Each number is 200 + 20 x the weight over its row's rms, rounded and kept within 0 to 999. Layers, rows and columns count from 0. The size before them is the row's rms in percent of the matrix's.

# k: layer 3 attention key, 256x384, rms 0.138, rows 78-113, columns 0-95
# q: layer 3 attention query, 256x384, rms 0.129, rows 79-114, columns 0-95
k78,092,191,150,225,197,224,196,167,195,168,199,171,190,227,184,189,226,197,190,204,177,181,201,189,154,231,226,200,193,209,212,184,213,166,205,196,233,222,186,221,219,197,220,210,196,206,211,196,186,224,185,216,196,172,198,209,198,203,211,210,213,213,214,194,179,184,216,170,187,203,196,196,228,162,172,167,178,181,195,220,210,189,201,170,209,180,189,202,207,221,207,193,197,193,210,154,197
q79,097,204,243,184,210,185,182,189,196,188,189,234,206,192,211,205,196,204,232,184,225,203,179,172,185,157,204,199,172,208,223,222,204,178,207,208,201,199,168,174,229,190,207,240,166,171,207,187,213,206,203,246,162,150,209,192,231,173,227,177,184,184,185,197,181,204,211,190,203,223,232,208,206,223,194,216,218,223,185,209,223,198,218,205,191,237,180,225,198,208,194,188,155,198,203,223,231
k79,101,187,199,212,218,195,186,201,199,210,170,231,230,172,182,200,201,181,180,190,209,199,188,184,191,187,220,213,203,217,194,202,195,206,207,215,199,230,222,192,190,209,184,212,247,195,195,200,157,204,191,190,230,190,137,205,184,209,205,180,167,198,200,189,175,187,175,218,225,223,197,167,210,178,206,239,164,219,187,183,202,211,185,249,215,187,181,190,172,217,230,217,198,184,215,219,203
q80,098,207,194,197,189,216,192,208,201,217,188,197,215,234,204,227,199,189,180,211,174,197,204,177,222,179,183,191,193,157,197,206,186,199,172,201,151,188,214,191,210,200,186,208,213,199,199,220,210,190,189,216,185,215,225,200,191,189,202,183,178,205,215,168,188,201,234,193,179,186,164,214,187,213,191,195,202,234,199,210,210,180,221,191,232,157,192,230,219,201,202,152,155,175,204,160,180
k80,092,187,189,204,197,187,169,216,173,217,212,203,171,181,202,182,178,180,227,196,203,159,234,218,186,180,222,223,186,218,165,194,205,210,191,196,207,209,193,196,176,216,211,219,208,206,209,221,206,217,191,199,197,179,211,189,255,209,260,203,202,193,186,238,223,227,197,221,155,197,214,218,212,201,159,195,233,187,201,218,199,194,214,224,148,200,215,211,195,200,175,198,210,184,218,237,227
q81,088,180,200,203,211,213,198,190,175,205,200,192,185,180,214,182,176,178,236,182,180,206,204,200,199,202,217,201,201,169,192,189,184,247,186,201,206,211,210,169,210,196,176,171,203,179,197,210,221,218,198,214,192,229,173,180,215,187,213,203,214,175,208,200,159,200,199,187,205,196,188,240,196,171,198,181,192,237,229,198,228,203,188,236,188,195,235,199,171,177,198,203,164,208,203,198,172
k81,099,189,158,204,171,240,227,218,200,213,182,189,181,189,181,200,209,209,195,217,180,183,252,209,159,223,187,215,229,233,212,192,192,173,225,174,183,208,195,145,179,195,190,154,202,257,176,227,195,219,227,249,239,210,214,193,188,212,199,189,212,197,228,193,193,209,167,188,218,198,222,172,152,178,196,194,196,201,214,186,205,173,204,188,215,205,197,168,158,211,208,191,221,204,174,210,203
q82,109,202,179,194,202,131,196,194,188,171,174,190,194,172,227,240,223,174,204,205,179,187,198,201,165,177,214,180,213,193,212,198,188,196,216,189,221,225,207,207,224,221,200,252,211,215,196,181,190,163,183,186,200,211,234,178,161,184,189,193,206,167,237,166,193,204,211,212,205,241,164,210,177,186,124,196,204,198,204,202,206,184,225,201,178,198,215,216,201,197,185,207,212,159,208,233,193
k82,099,209,211,193,188,218,201,200,186,213,186,146,213,186,201,203,216,194,184,219,207,183,201,209,159,217,227,174,191,207,232,200,230,213,239,209,225,144,201,190,212,174,190,174,191,181,193,215,198,219,193,215,206,217,187,223,215,184,223,175,200,227,229,180,235,200,165,225,199,223,223,229,187,222,203,221,209,211,199,163,180,218,220,203,186,219,182,160,178,196,213,224,166,227,179,189,229
q83,092,188,187,198,221,182,199,221,214,221,226,190,191,173,227,159,207,181,199,229,209,193,207,197,220,183,196,197,204,202,209,227,185,211,222,154,193,188,216,215,176,239,192,233,205,242,185,224,210,182,224,170,206,229,207,200,205,192,209,218,197,183,159,174,210,209,223,203,196,196,182,205,216,198,199,184,198,209,198,204,199,217,195,183,194,190,205,193,175,212,192,191,197,211,195,212,181
k83,100,186,167,209,223,192,211,206,217,232,170,199,198,202,180,230,206,189,188,189,219,223,204,178,202,249,189,225,182,173,183,216,230,200,209,195,202,211,199,228,224,204,197,215,207,168,200,198,206,188,189,191,204,196,209,201,156,207,191,185,164,200,198,243,201,225,176,215,195,212,233,184,183,182,224,184,227,194,211,162,189,217,202,207,233,228,222,189,224,203,203,229,214,172,223,206,193
q84,109,192,205,247,190,203,199,189,169,207,171,194,192,204,178,229,178,194,204,206,214,192,215,237,182,193,230,205,233,213,194,190,210,201,191,207,170,220,205,211,210,209,199,214,207,201,202,229,179,177,226,193,197,179,204,171,185,171,240,175,224,207,234,194,213,188,174,168,198,173,180,225,160,209,198,141,220,175,192,200,162,187,194,199,229,162,212,203,215,214,214,217,215,207,211,221,193
k84,105,194,205,212,200,189,211,216,199,171,162,203,235,208,201,171,213,177,191,207,194,192,227,217,201,201,194,221,193,182,206,222,205,174,197,221,206,239,210,222,187,242,225,194,186,181,208,182,207,161,223,208,205,240,186,234,176,177,203,214,179,188,203,197,218,219,194,196,182,252,209,215,199,171,198,211,193,183,198,195,177,179,189,222,176,210,196,160,194,217,179,206,190,229,207,195,187
q85,097,239,194,213,176,232,174,185,201,172,221,190,179,179,208,186,207,207,194,202,204,224,167,213,209,199,178,187,219,214,204,198,191,192,172,178,190,188,186,188,197,152,171,223,165,191,213,169,175,196,235,164,168,191,189,181,175,187,182,184,214,203,226,178,253,191,246,224,180,232,206,214,215,201,195,203,207,205,213,198,183,199,208,226,174,197,164,168,199,208,205,228,226,258,197,201,216
k85,104,221,169,221,224,177,198,218,186,197,178,206,228,194,175,243,203,211,212,202,198,188,198,216,194,182,168,229,250,196,199,206,160,214,239,166,174,266,209,194,221,215,217,173,223,235,197,173,173,210,235,183,221,221,213,215,185,180,184,230,221,207,209,188,212,169,183,198,189,183,226,212,209,222,215,199,175,199,184,210,192,204,172,198,205,195,216,203,203,208,186,258,199,246,194,206,214
q86,099,209,228,165,223,193,196,206,178,194,204,219,187,208,203,198,188,198,221,194,209,187,176,202,172,184,239,169,204,203,201,195,201,202,188,192,217,205,236,178,190,217,195,223,217,212,180,226,174,205,175,181,231,197,218,179,220,181,203,153,200,205,201,165,191,207,217,208,177,212,189,202,172,182,181,176,226,179,207,216,182,199,247,210,168,239,207,201,195,250,185,182,202,233,189,195,226
k86,102,187,213,205,179,218,191,198,194,200,194,205,210,199,160,194,187,186,177,201,197,180,188,228,191,219,192,174,187,179,187,207,202,208,181,189,223,184,227,184,204,218,196,212,200,200,186,192,180,184,203,208,206,220,188,174,197,217,207,235,160,149,191,167,247,195,168,211,177,194,208,195,187,209,205,208,208,199,189,171,188,235,200,211,207,177,221,163,196,207,185,204,226,183,207,240,220
q87,100,196,179,184,180,228,198,205,178,197,228,225,220,237,206,182,199,184,205,206,242,195,176,189,163,197,225,206,201,176,210,201,228,194,184,177,203,172,210,190,181,179,197,216,193,195,187,193,222,196,191,238,217,196,218,222,226,167,218,209,185,206,188,212,180,177,237,181,192,201,182,207,220,226,205,195,195,217,188,204,149,159,197,186,177,224,167,211,153,222,228,182,193,184,188,215,228
k87,102,201,183,193,205,217,193,186,195,202,205,170,193,203,224,194,168,226,208,219,170,213,204,185,227,186,196,202,218,202,235,221,210,180,247,196,231,188,191,241,213,200,185,198,220,207,174,216,221,178,193,221,218,236,201,213,179,222,174,169,225,195,210,218,214,197,190,188,207,205,201,186,169,203,215,247,238,194,218,175,190,205,191,209,190,198,200,231,220,202,207,185,214,152,203,183,212
q88,100,193,189,201,212,188,202,196,169,231,188,225,194,207,181,184,202,235,207,204,185,202,206,225,219,185,162,219,236,197,208,164,196,213,178,218,192,206,202,162,178,233,211,187,205,196,197,185,242,181,219,201,214,199,204,214,202,187,197,214,194,181,199,182,207,190,206,219,247,185,162,195,183,159,201,173,196,176,235,202,208,202,221,221,198,199,238,178,195,219,192,210,231,201,173,250,202
k88,101,223,211,212,205,231,170,223,181,223,234,226,176,207,182,226,173,222,186,192,226,231,219,181,221,172,172,209,201,187,185,221,208,205,190,203,200,215,171,213,206,205,181,192,235,193,222,200,179,207,165,194,190,207,177,214,222,192,199,201,188,210,201,197,241,178,196,185,216,211,203,195,201,166,156,130,212,189,205,200,200,199,187,212,165,224,204,188,222,187,218,185,193,214,198,169,181
q89,107,187,198,233,170,249,213,182,200,181,238,196,236,198,176,145,210,245,209,206,245,188,189,179,164,186,179,198,212,208,210,211,222,190,207,151,194,198,160,183,206,191,191,202,185,199,175,234,179,217,248,196,215,239,179,217,171,226,195,179,218,201,218,165,204,190,168,176,203,245,216,186,185,194,179,210,194,248,215,197,195,235,204,169,231,207,199,200,175,210,208,229,175,217,182,223,210
k89,108,213,171,208,221,202,207,196,185,194,193,203,200,237,185,215,201,195,158,226,217,247,224,219,235,193,147,214,190,207,237,207,173,236,198,195,212,212,213,228,201,209,200,198,231,215,194,191,205,200,202,233,182,220,188,198,225,217,193,209,207,258,214,181,195,192,222,198,189,195,217,173,216,160,191,207,205,216,185,223,239,201,221,180,169,256,211,209,220,185,172,214,182,231,201,207,194
q90,094,167,192,186,212,197,175,176,193,196,190,196,173,180,209,214,187,139,189,190,213,171,203,206,220,188,207,211,201,208,211,221,189,192,189,189,231,234,198,207,209,207,213,232,186,204,204,207,193,170,176,232,209,204,212,211,200,195,213,200,194,181,233,214,210,193,233,217,212,182,200,247,189,186,231,239,192,213,228,212,187,197,231,177,171,201,209,210,190,222,185,168,185,230,222,209,239
k90,104,224,184,225,190,211,223,211,195,189,190,222,198,171,193,206,202,215,185,211,227,216,204,213,177,199,197,180,218,197,206,210,190,212,209,161,215,204,207,204,218,205,195,163,222,223,221,173,207,170,241,170,186,201,184,193,175,212,185,190,183,209,214,218,188,192,218,214,197,174,206,182,166,174,218,189,167,213,230,179,224,206,202,154,202,175,184,210,226,221,177,217,205,252,174,202,193
q91,098,183,180,217,205,200,203,211,208,216,219,192,209,203,192,151,210,189,193,190,197,209,212,199,175,197,179,183,201,223,213,254,174,232,243,181,208,179,203,185,182,190,206,232,193,234,200,182,201,214,205,181,185,208,157,236,181,233,196,232,194,187,219,241,170,196,231,217,225,205,227,197,204,194,203,174,185,209,211,184,244,215,200,201,189,204,212,181,168,168,190,227,189,191,188,196,181
k91,103,201,186,176,205,263,192,200,182,181,168,203,179,200,180,223,205,211,201,185,210,194,217,207,177,213,224,190,182,177,198,178,173,244,182,192,188,177,206,190,198,200,171,162,230,181,203,193,203,237,200,225,198,197,226,177,188,180,194,201,190,189,185,228,184,186,215,158,203,215,217,172,181,227,187,178,203,204,207,216,222,214,218,234,203,209,219,188,205,196,217,246,214,263,190,184,230
q92,098,177,234,208,196,214,181,204,196,212,226,202,213,216,218,207,217,233,213,177,163,203,185,179,240,193,202,195,202,186,228,196,208,237,216,185,224,215,213,212,217,188,217,166,209,214,177,240,192,217,199,258,180,256,174,207,200,204,180,203,254,197,203,207,188,210,195,133,173,184,203,187,201,191,234,198,211,207,201,199,212,199,175,181,201,178,172,210,186,195,194,216,239,209,193,195,180
k92,103,186,153,182,177,224,187,194,212,178,202,190,206,201,188,187,237,202,211,197,177,177,204,226,165,170,178,223,167,215,232,225,190,227,193,202,198,172,197,211,206,195,211,196,209,183,220,174,169,178,220,180,201,196,193,183,215,220,210,199,199,193,206,190,189,191,208,202,205,210,198,222,182,199,195,208,186,200,242,226,251,233,210,188,180,200,213,219,214,194,199,189,156,237,196,194,180
q93,094,213,203,171,213,211,191,177,164,210,187,178,205,186,202,179,212,203,204,180,194,215,221,223,197,205,206,216,222,221,180,215,216,228,207,170,211,182,200,181,225,222,186,207,166,247,213,224,198,203,157,186,196,200,175,199,156,217,207,207,188,206,230,195,215,204,208,205,192,211,193,225,145,188,191,185,178,152,192,216,190,181,186,188,179,201,210,168,206,202,188,180,191,215,191,154,202
k93,110,214,264,216,219,193,204,189,184,188,176,218,199,184,252,204,192,170,184,234,209,218,239,198,203,176,236,203,231,171,212,159,189,204,177,185,192,184,196,192,156,188,198,190,199,187,191,203,166,195,207,219,237,223,204,206,191,227,165,180,188,220,168,202,175,171,228,184,198,190,183,196,218,178,175,202,203,179,200,209,204,224,230,196,222,167,219,218,213,248,228,203,157,156,209,178,218
q94,094,218,230,188,190,166,212,180,186,160,170,202,167,164,197,177,222,213,208,201,206,198,188,174,159,182,193,194,198,192,209,209,181,193,206,198,190,190,197,216,164,198,206,208,205,192,212,174,175,191,160,183,203,184,232,197,186,190,221,207,198,184,202,273,173,186,188,159,188,175,194,212,196,227,202,198,211,206,245,195,237,242,193,207,210,197,205,191,189,211,210,235,208,199,196,217,210
k94,101,192,195,211,221,198,196,181,187,182,198,185,226,224,218,168,224,210,215,178,210,173,189,199,135,162,232,189,176,217,207,188,183,225,171,208,242,202,219,230,203,176,228,186,195,209,189,208,208,190,239,174,201,212,208,215,212,197,208,236,210,190,203,193,198,195,185,188,184,229,225,210,212,186,209,202,188,195,238,235,223,186,213,172,167,199,178,230,177,221,176,227,177,252,189,230,212
q95,099,184,179,206,186,199,213,192,211,231,237,190,235,226,204,225,176,181,184,205,209,158,226,214,232,184,232,235,199,205,180,217,214,193,229,200,188,198,173,198,203,222,209,192,202,180,200,214,187,179,208,237,193,185,193,206,201,196,208,228,207,247,203,206,176,216,184,226,173,194,222,191,218,217,192,208,236,197,179,224,203,213,216,227,205,178,170,201,199,178,148,180,228,193,236,193,232
k95,106,191,172,189,191,198,184,195,168,195,183,229,189,211,193,140,206,227,195,189,206,223,160,184,192,188,165,177,205,185,212,195,206,190,170,200,221,183,182,208,197,215,193,193,205,244,205,201,217,185,211,197,190,205,149,192,223,212,219,184,186,204,189,217,211,187,197,183,228,162,183,201,160,220,188,182,170,185,207,177,199,202,210,177,216,184,193,176,180,206,212,199,241,214,198,212,186
q96,108,220,172,227,167,224,198,218,200,215,222,197,241,199,177,211,227,181,213,166,160,210,227,187,168,187,202,203,201,207,209,199,215,183,241,191,227,199,220,168,181,189,226,182,183,211,212,179,222,205,224,182,184,204,254,191,198,209,211,171,243,194,199,206,162,203,191,167,163,188,190,195,180,209,194,182,223,218,230,189,189,142,182,191,241,179,193,217,191,206,191,229,181,177,190,206,211
k96,106,178,213,224,240,158,218,209,216,212,187,219,197,178,205,207,163,189,192,229,221,234,227,214,195,218,200,201,215,222,197,207,220,222,211,239,229,189,208,216,236,218,186,191,207,210,202,181,221,195,183,169,181,197,207,224,188,207,225,192,184,200,188,254,206,202,228,185,226,181,205,206,205,201,265,172,223,205,176,205,231,209,218,215,183,187,218,176,198,160,215,218,212,213,194,208,210
q97,103,209,208,196,174,193,220,218,206,190,144,204,205,197,184,162,185,171,195,183,188,218,189,192,157,193,195,231,192,215,190,222,217,242,195,180,201,184,182,168,195,205,196,216,205,201,199,172,218,173,178,224,196,199,180,201,219,201,217,168,232,161,215,218,222,195,180,196,185,228,210,180,182,170,209,201,196,199,225,186,220,191,202,179,236,193,169,212,173,206,195,209,247,201,177,211,209
k97,106,191,195,168,208,197,202,177,191,173,208,186,155,239,225,176,190,176,179,218,197,204,190,203,193,186,198,227,180,183,236,190,207,198,171,224,184,205,233,198,171,208,232,206,191,204,181,190,179,187,200,183,166,177,236,222,200,198,191,213,208,181,171,208,183,172,224,225,258,199,178,208,197,229,164,178,204,187,166,220,179,203,207,161,171,207,196,244,226,221,194,181,191,219,195,170,198
q98,109,186,220,161,206,223,171,217,237,211,188,218,234,189,228,195,202,155,169,171,224,190,192,175,189,231,179,188,199,181,190,208,176,216,221,249,210,181,220,178,241,187,199,173,205,199,187,183,204,209,211,202,202,186,224,218,197,183,185,171,192,182,179,202,166,229,211,214,209,224,173,211,226,185,250,197,211,198,221,183,213,192,184,193,166,204,216,202,193,207,201,162,179,171,193,193,194
k98,099,189,191,210,217,186,186,198,184,182,215,225,190,182,216,178,188,196,208,182,192,223,193,198,181,193,209,191,236,231,185,225,224,183,208,206,245,188,212,163,152,207,222,221,216,170,173,214,217,192,216,225,185,239,199,223,231,186,206,190,200,200,182,185,209,230,213,254,237,229,205,162,222,166,219,169,210,201,143,214,233,212,178,200,215,213,209,196,173,196,227,221,209,187,219,205,206
q99,091,211,200,220,152,183,172,196,237,207,198,217,197,200,183,194,224,195,193,212,173,180,203,226,204,177,190,231,219,183,194,170,168,236,161,236,231,217,223,261,208,186,205,208,222,208,207,195,182,203,196,217,152,186,179,181,225,168,177,225,184,219,197,182,174,186,203,192,229,167,168,214,187,172,197,192,199,226,210,217,192,198,152,189,199,184,194,217,190,181,200,202,193,211,211,194,188
k99,100,210,201,201,167,233,184,161,167,237,198,202,227,182,202,195,197,211,239,205,196,215,188,221,212,211,227,207,194,219,210,177,183,218,200,196,226,191,213,225,211,217,201,189,189,205,221,199,189,238,170,198,167,203,229,200,208,171,198,199,221,171,261,204,230,233,170,204,225,189,199,208,193,200,251,194,241,200,209,253,226,189,207,193,230,206,225,195,190,201,197,187,212,158,212,201,194
q100,105,212,194,185,200,178,197,245,199,199,179,209,214,237,217,220,222,187,185,239,186,211,236,211,226,205,186,220,209,161,243,191,212,239,205,215,209,202,198,194,168,205,214,221,204,184,158,189,214,198,189,234,212,180,216,198,189,195,167,180,217,187,175,196,225,220,164,201,220,207,207,217,204,229,205,169,214,207,197,212,192,201,207,168,199,207,212,213,164,218,225,181,223,202,194,185,203
k100,096,227,242,203,211,214,211,198,219,163,212,210,218,184,166,184,174,204,212,197,234,235,194,213,199,169,195,180,183,205,171,195,204,215,223,177,213,193,200,158,195,184,217,220,195,176,227,213,206,204,198,200,238,217,179,157,199,206,215,232,216,213,210,146,216,191,166,183,190,191,154,191,227,202,207,175,186,184,201,168,196,181,202,206,225,216,227,202,186,224,177,166,201,232,215,202,200
q101,102,200,194,197,207,218,206,205,206,237,193,220,211,208,172,217,193,240,222,219,210,176,209,203,195,195,221,203,192,228,185,190,184,183,238,177,173,204,203,230,170,215,197,203,206,233,202,225,209,156,202,237,163,166,187,196,179,220,199,192,164,220,212,203,168,205,174,173,163,206,184,226,148,191,191,224,195,218,214,224,213,189,181,234,207,203,215,178,212,169,196,197,211,180,205,196,200
k101,107,198,202,201,232,225,210,217,211,203,187,177,196,216,224,208,224,214,206,223,230,178,199,189,212,176,235,195,190,204,205,186,212,181,185,192,181,169,180,189,189,180,169,195,198,217,218,215,184,219,183,187,221,191,198,190,177,207,182,178,216,178,223,164,213,227,162,161,193,189,198,183,173,216,185,181,199,178,175,195,206,203,230,214,189,179,217,215,185,161,191,210,219,177,227,220,233
q102,098,216,238,177,193,201,234,201,225,231,207,209,186,219,196,211,211,199,209,176,164,191,240,198,195,189,192,185,201,233,210,188,182,212,167,185,191,185,191,203,172,217,188,188,218,225,182,173,224,198,174,227,201,211,206,192,226,179,186,197,194,199,192,197,201,205,240,188,190,216,224,192,187,204,182,223,174,211,181,206,163,197,201,203,188,206,192,188,222,220,221,192,163,177,189,189,190
k102,109,190,177,205,210,209,225,170,230,150,209,216,205,199,208,221,197,163,224,197,179,250,214,209,183,201,203,224,179,214,221,206,190,217,196,188,234,220,193,194,186,202,211,185,205,217,191,220,217,211,233,192,223,210,254,205,154,209,187,199,136,206,219,193,199,204,181,217,221,195,185,218,215,204,233,231,198,204,201,209,211,198,182,217,218,242,205,201,196,217,230,233,221,226,255,205,211
q103,094,222,221,195,208,224,227,201,194,183,202,194,139,191,202,179,198,187,215,214,205,217,193,208,198,175,193,237,193,199,208,217,176,211,182,231,183,178,219,229,192,184,215,229,220,209,202,176,179,170,214,211,201,207,194,197,240,192,174,206,205,181,194,211,219,200,200,192,206,196,216,201,176,222,210,199,193,194,169,192,228,201,177,225,202,212,190,175,187,217,207,211,177,220,212,222,166
k103,098,191,183,212,177,154,194,205,186,202,210,164,210,168,191,162,207,195,186,207,199,230,205,205,193,209,228,183,175,173,200,185,199,223,171,175,205,204,229,234,229,207,184,165,198,206,206,179,186,202,195,216,184,184,172,200,202,192,218,217,195,212,197,178,193,187,192,222,185,218,207,187,208,182,214,209,199,189,221,218,203,220,203,171,234,178,206,229,174,210,187,188,234,209,237,200,209
q104,102,196,208,225,204,208,206,189,211,191,204,190,174,212,191,201,242,196,213,204,190,221,177,201,179,213,187,199,184,268,181,175,208,186,204,214,213,208,195,194,190,210,214,218,196,182,207,200,215,228,201,206,201,218,158,194,271,172,173,207,145,183,218,227,173,251,254,183,218,159,197,189,214,203,231,246,193,174,214,198,286,197,228,207,206,184,196,208,185,201,203,195,176,200,199,179,238
k104,103,185,201,201,226,152,186,192,201,199,180,221,207,199,204,198,219,226,224,217,217,180,188,207,220,194,222,217,177,204,196,207,211,216,207,206,200,227,206,204,212,170,232,189,169,226,205,229,164,219,175,199,187,203,194,207,164,181,219,195,240,179,198,188,160,213,174,184,218,219,193,204,220,189,205,199,201,193,183,228,220,198,187,215,203,224,204,230,240,191,201,171,165,186,207,224,176
q105,098,180,163,211,148,204,200,195,206,231,207,206,217,191,242,206,192,153,234,179,225,220,232,199,186,162,188,239,245,182,235,195,208,165,195,204,213,248,194,196,203,188,196,196,252,232,190,193,203,192,188,198,211,197,202,211,189,194,158,204,162,218,238,161,203,226,184,188,206,185,155,200,212,164,236,179,187,192,229,203,195,245,190,216,200,190,240,189,189,180,211,173,182,198,196,198,203
k105,104,214,209,208,222,212,207,184,192,209,232,196,221,227,188,160,216,193,184,180,186,210,190,207,233,191,220,213,200,200,196,205,217,206,181,190,227,176,241,190,191,180,192,131,170,187,207,226,241,226,181,218,202,169,213,225,201,208,166,199,226,187,171,235,225,187,240,190,216,186,205,230,209,231,212,206,199,210,203,195,187,192,198,211,237,182,199,193,223,222,208,200,221,233,192,170,228
q106,095,186,203,210,179,256,215,210,211,208,190,211,204,223,199,194,233,236,222,196,216,195,211,207,237,182,174,179,212,217,194,174,185,200,213,216,216,207,134,211,166,190,216,213,217,243,207,174,202,235,217,166,219,191,212,197,182,204,222,201,188,183,189,196,170,209,221,166,198,199,183,228,177,193,194,227,209,212,220,214,195,216,175,178,240,214,220,186,207,168,211,207,207,200,198,222,202
k106,101,203,254,190,187,196,216,225,197,193,220,209,200,197,198,206,202,192,216,193,205,210,207,201,241,189,205,208,165,219,243,200,178,192,206,210,220,216,174,209,185,220,204,178,154,226,194,197,203,250,211,193,162,223,188,218,192,237,182,195,203,215,199,215,207,191,199,179,198,175,214,210,169,210,239,187,187,189,216,208,227,194,162,219,207,205,179,207,206,179,231,222,207,203,193,218,220
q107,087,225,230,192,151,175,213,184,177,206,219,213,233,166,215,196,166,181,219,180,180,232,178,214,185,214,234,183,220,221,220,216,177,176,197,193,197,205,173,185,237,203,189,186,200,176,179,198,207,239,225,212,201,213,211,179,181,203,192,162,213,217,205,205,205,195,230,226,197,203,208,209,208,216,176,190,202,213,180,195,154,200,221,186,255,176,162,248,212,199,164,179,186,172,213,194,201
k107,098,197,171,217,207,218,205,180,177,180,194,203,206,204,194,198,268,228,222,180,206,181,248,222,186,218,176,211,233,194,182,221,186,191,167,241,196,237,196,195,188,178,227,181,199,213,230,217,174,207,170,186,179,194,215,223,237,210,198,196,192,184,166,199,199,232,178,192,240,170,215,221,219,184,193,193,197,204,203,233,221,181,212,194,207,209,204,163,200,184,188,209,227,184,177,202,186
q108,103,186,168,187,182,180,202,188,223,203,241,216,213,161,215,166,202,189,203,191,188,190,170,209,229,180,157,195,216,193,207,176,207,247,212,207,155,169,209,200,195,207,231,172,187,221,221,201,200,185,193,196,155,216,200,206,198,189,209,220,212,226,214,210,187,180,218,197,230,208,181,236,186,212,235,186,169,195,213,200,230,199,171,211,206,223,158,176,202,207,206,205,185,205,201,150,197
k108,109,194,203,170,211,170,212,220,178,212,202,198,175,214,179,185,227,208,233,212,198,215,201,225,170,172,224,217,170,225,172,188,197,188,192,202,198,220,207,163,192,215,176,236,189,235,202,205,218,184,202,194,199,194,135,189,214,195,197,185,194,228,220,184,196,224,165,200,157,200,203,193,188,213,153,191,173,204,191,198,178,214,217,209,142,200,180,193,174,236,204,198,186,202,170,206,222
q109,103,190,263,194,204,207,213,206,187,202,216,198,208,180,224,154,179,230,178,219,195,172,191,181,228,205,176,207,164,209,227,219,241,193,187,208,207,206,208,192,215,162,209,193,185,168,213,217,185,190,187,180,184,222,199,206,204,166,184,207,204,213,181,178,192,231,229,180,179,209,234,212,210,195,198,212,225,201,192,215,161,190,227,198,223,257,173,218,195,190,195,203,173,200,199,204,212
k109,102,187,184,187,220,208,194,222,194,165,217,228,237,195,193,201,200,160,218,185,196,197,160,182,223,169,212,198,214,216,232,233,215,173,207,174,169,190,177,220,207,196,202,197,178,199,185,213,199,183,198,213,218,198,210,177,191,199,185,195,205,179,206,213,188,230,165,222,188,218,188,216,224,195,194,191,211,224,195,225,204,202,198,171,168,210,207,209,211,205,195,222,228,225,201,199,203
q110,102,171,257,181,208,189,194,200,174,220,178,210,235,196,186,192,180,220,215,181,203,203,188,184,215,188,184,188,189,197,179,218,191,204,196,243,178,167,179,210,210,221,190,201,183,210,190,194,215,223,205,194,206,220,188,225,171,220,174,203,155,203,187,213,170,208,187,201,214,179,197,204,226,200,194,223,194,191,209,205,222,203,188,201,209,205,178,196,184,194,198,229,183,193,232,193,193
k110,101,197,210,182,184,193,190,214,229,192,209,181,210,179,185,210,195,206,186,193,197,194,149,194,188,207,172,189,200,184,212,177,184,183,213,209,177,199,206,209,195,215,183,185,209,177,187,202,199,190,210,197,195,215,185,172,202,167,218,155,186,221,244,188,174,224,191,190,186,224,168,186,157,172,197,210,214,220,184,205,189,207,186,227,181,225,199,171,188,211,201,186,203,158,199,228,196
q111,100,215,211,204,214,218,210,212,202,202,214,245,239,187,163,212,227,192,223,216,210,171,165,206,175,182,202,228,188,196,191,234,219,218,217,183,207,229,217,187,167,218,199,208,217,192,226,198,211,178,199,212,229,171,204,165,177,192,195,214,200,229,196,194,193,208,217,240,229,213,198,203,162,181,186,175,209,200,203,189,174,149,217,196,217,211,200,162,219,232,215,238,197,200,168,239,158
k111,103,216,196,198,200,184,208,172,204,207,257,183,210,224,226,196,215,200,189,196,170,133,202,183,206,206,183,208,210,202,212,198,206,238,232,212,208,174,187,205,200,180,201,200,170,223,192,169,233,208,207,223,189,182,232,217,206,165,195,209,217,176,205,208,171,182,166,169,216,168,226,171,191,226,230,218,227,192,215,220,201,193,208,232,163,208,194,239,199,157,193,219,197,212,228,209,208
q112,100,200,187,236,198,205,203,176,198,196,163,174,201,232,210,213,238,181,203,238,171,174,198,206,150,238,207,229,190,173,215,205,178,200,178,221,204,224,208,196,174,207,183,201,179,189,203,203,214,208,238,244,201,185,198,196,188,211,185,186,180,202,191,212,197,162,169,198,184,208,203,198,182,218,211,213,201,187,192,178,180,215,188,161,220,182,231,169,226,173,215,203,217,161,187,204,222
k112,099,200,156,188,181,222,220,186,190,195,218,185,171,216,211,170,213,177,184,208,207,191,200,203,216,200,201,199,207,241,187,194,176,163,191,227,187,214,209,199,219,217,195,227,210,236,205,206,220,167,177,199,200,215,193,206,201,178,203,213,205,201,175,226,187,176,235,191,168,224,174,158,204,189,167,191,211,189,222,174,219,183,206,182,185,178,207,202,210,200,198,223,209,180,211,208,192
q113,102,159,227,207,184,222,207,225,200,199,212,173,150,204,242,168,183,196,192,189,167,194,175,213,162,193,236,190,171,228,205,206,167,187,212,188,199,202,199,220,191,251,205,240,189,132,198,173,222,159,226,193,207,183,189,188,232,180,207,181,208,186,174,181,190,165,192,223,181,181,195,230,194,214,214,221,210,199,214,227,196,229,202,205,189,182,192,163,232,180,195,193,210,197,230,204,207
k113,109,202,236,212,160,225,203,208,164,199,140,174,180,199,204,197,216,237,216,209,193,218,209,220,239,209,221,179,185,196,199,203,212,206,169,196,188,207,196,187,204,180,191,193,191,185,173,198,205,172,217,183,182,204,211,179,192,224,227,181,211,201,165,209,229,175,168,182,210,172,236,198,168,195,201,188,162,205,179,195,188,182,211,189,223,243,211,241,221,231,204,207,150,190,216,210,191
q114,099,200,167,188,194,238,199,192,235,189,199,176,196,200,190,157,229,198,205,220,220,176,153,189,223,229,226,192,184,195,236,218,213,227,196,209,220,198,210,224,247,166,169,192,168,190,227,224,210,253,184,179,175,172,186,185,176,191,205,226,219,202,176,225,208,197,189,185,176,208,195,221,212,210,221,191,180,188,224,196,213,207,194,197,209,200,205,214,185,194,173,159,251,197,160,224,209